config.yaml
n_layer: 14
n_head: 5
norm: "layernorm"
attn_scale: 0.177
tie_embeddings: true
init_std_o: 0.00748
weight_decay: 0.11
grad_clip: 1.0
warmup_steps: 200
batch_tokens: [32768, 65536, 131072]
seq_len: 1024
train_tokens: 159400000
dataset: "wikipedia_en"
Each number is 50 + 10 x the weight over its row's rms, rounded and kept within 0 to 99. Layers, rows and columns count from 0. The size before them is the row's rms in percent of the matrix's.

# up: layer 9 MLP up, 640x160, rms 0.203, rows 577-585, columns 80-159
# down: layer 9 MLP down (transposed), 640x160, rms 0.214, rows 577-584, columns 80-159
up577 108:43 49 59 50 65 48 60 43 56 28 49 54 55 78 49 40 47 44 63 57 34 44 51 33 45 38 44 42 55 35 74 63 51 43 52 49 45 45 54 37 48 63 36 56 31 48 42 43 63 60 40 38 46 40 53 44 45 45 44 58 57 56 45 55 42 54 34 37 49 42 39 45 65 42 47 49 49 67 39 63
down577 112:69 40 54 58 57 41 54 39 50 43 65 45 71 58 42 52 48 44 55 23 30 46 44 58 34 46 44 39 59 45 47 58 41 59 45 42 54 59 42 47 31 55 49 54 55 58 55 43 52 44 43 47 56 41 67 65 61 48 40 62 49 53 71 39 39 53 63 57 49 64 63 46 41 50 57 50 64 56 63 35
up578 084:61 66 45 38 43 50 59 45 53 59 52 53 46 57 68 30 55 28 41 61 44 38 48 31 45 46 49 60 30 41 65 74 52 42 53 38 56 43 45 56 57 48 49 50 62 57 38 45 49 42 52 37 49 59 43 48 43 43 49 46 57 66 43 54 73 34 41 55 43 34 54 50 31 57 66 40 50 43 39 42
down578 087:47 24 72 36 55 70 52 49 39 56 54 56 55 55 56 64 60 58 52 41 60 38 46 61 51 52 53 56 45 49 42 44 62 75 43 49 49 50 48 52 52 70 52 40 45 43 47 60 42 52 57 62 57 48 52 42 55 66 45 47 46 48 58 59 64 77 52 55 48 66 53 54 46 51 61 49 38 26 56 66
up579 100:59 58 46 45 68 65 65 54 59 47 48 25 49 51 51 45 45 57 52 54 40 27 59 43 52 52 50 74 38 65 66 38 53 39 57 54 43 34 58 46 53 68 64 62 50 38 53 40 30 36 40 48 52 39 50 46 55 37 56 46 43 56 48 41 50 60 55 43 52 45 45 34 53 39 42 44 59 49 51 47
down579 097:57 51 38 58 51 44 50 46 64 38 66 34 70 67 52 58 55 43 30 47 39 68 66 59 46 63 59 47 62 49 42 55 53 40 30 44 41 62 63 69 32 51 44 52 49 65 52 49 45 50 28 39 50 55 54 48 43 52 55 57 54 49 50 51 51 25 27 52 35 49 37 60 48 64 63 55 47 53 67 51
up580 113:64 56 36 46 50 61 70 52 56 74 48 63 53 35 45 45 57 43 78 50 50 56 53 59 70 54 73 58 36 63 41 50 61 57 37 35 56 36 59 57 67 47 39 55 54 40 63 33 46 42 59 46 47 60 42 52 46 66 53 45 54 43 52 45 46 42 47 51 76 59 37 35 43 42 65 56 29 48 47 38
down580 098:54 63 41 43 52 37 46 37 41 38 58 40 48 36 61 50 46 72 40 54 57 52 74 31 57 66 76 47 56 60 48 53 41 63 50 64 47 63 41 37 57 61 55 34 32 39 53 46 49 47 34 43 52 63 38 45 60 55 59 27 53 47 54 57 59 37 56 44 43 59 62 63 58 38 62 51 56 47 56 52
up581 098:34 60 67 47 72 38 48 46 63 50 53 36 55 55 67 38 57 50 49 41 54 52 49 52 42 54 38 43 51 38 53 49 53 36 51 51 45 58 51 54 44 51 22 61 52 53 46 36 61 34 48 54 34 51 52 75 32 57 48 60 56 55 55 63 30 59 58 72 50 41 53 72 45 52 40 56 61 47 53 42
down581 110:44 51 39 33 30 67 51 50 63 41 43 38 50 64 42 53 44 52 54 51 60 48 64 51 61 55 54 48 40 52 38 49 37 61 57 57 37 61 44 53 61 52 45 39 51 58 43 48 61 75 61 43 46 52 60 37 52 69 52 61 60 49 39 70 50 39 44 57 57 46 52 39 49 51 52 48 56 51 51 72
up582 095:61 46 37 45 53 49 58 71 50 57 53 50 52 53 62 59 55 29 62 54 46 54 64 42 58 40 40 49 30 55 48 41 54 49 64 42 59 55 42 49 45 58 33 55 39 72 53 45 35 42 45 44 37 62 54 50 44 56 40 57 31 30 66 67 36 58 52 53 46 64 46 74 36 50 47 54 35 56 52 49
down582 105:54 37 48 29 62 53 47 45 42 63 53 48 46 61 68 56 45 41 57 28 59 04 58 57 56 44 48 47 47 43 50 50 46 46 44 50 69 41 51 40 63 60 47 46 45 47 60 58 62 36 51 38 50 50 53 64 48 62 42 50 49 52 55 71 61 62 33 57 47 55 31 45 67 47 43 64 54 54 49 51
up583 104:46 45 35 58 50 35 47 46 60 49 40 61 47 55 49 60 42 53 54 60 39 49 59 43 40 36 46 57 51 44 46 61 61 58 56 32 26 46 65 53 52 38 50 80 56 70 62 50 42 49 63 60 46 50 57 34 53 35 53 36 55 75 33 45 46 39 35 46 56 42 69 50 51 49 63 64 63 38 44 52
down583 125:49 57 75 49 32 66 38 48 29 50 54 47 49 46 52 49 40 61 57 45 47 50 48 60 50 46 51 59 43 39 31 50 41 55 51 32 55 40 33 43 45 61 80 57 52 52 47 51 46 48 49 60 44 64 57 62 63 54 41 47 48 42 48 28 50 53 77 58 54 46 46 36 36 37 49 57 58 45 39 64
up584 090:66 57 53 52 38 47 66 53 50 43 37 40 73 50 56 43 66 60 50 82 35 50 55 44 52 35 51 51 37 48 55 67 59 38 68 52 38 69 60 48 55 48 27 53 38 50 54 42 43 49 53 37 50 43 44 47 44 65 52 58 64 62 46 54 47 48 45 38 60 67 63 53 46 40 56 47 47 62 56 31
down584 098:60 28 52 57 49 41 46 63 51 62 53 34 41 41 59 46 45 55 48 45 58 56 56 53 51 70 64 55 51 54 57 55 45 27 37 52 43 63 46 78 61 38 34 41 62 46 49 39 38 52 27 49 59 52 54 41 54 57 74 42 48 37 40 46 46 48 42 69 52 30 45 50 56 44 69 44 58 63 56 55
up585 107:36 40 44 61 62 46 50 65 54 49 39 36 34 60 43 51 52 69 34 58 48 68 40 44 48 59 37 43 58 58 56 55 56 59 24 62 59 39 40 65 69 23 42 72 47 65 56 55 46 37 42 60 46 46 66 63 46 39 46 59 48 59 59 44 45 71 39 54 52 41 45 51 29 42 47 53 44 62 73 41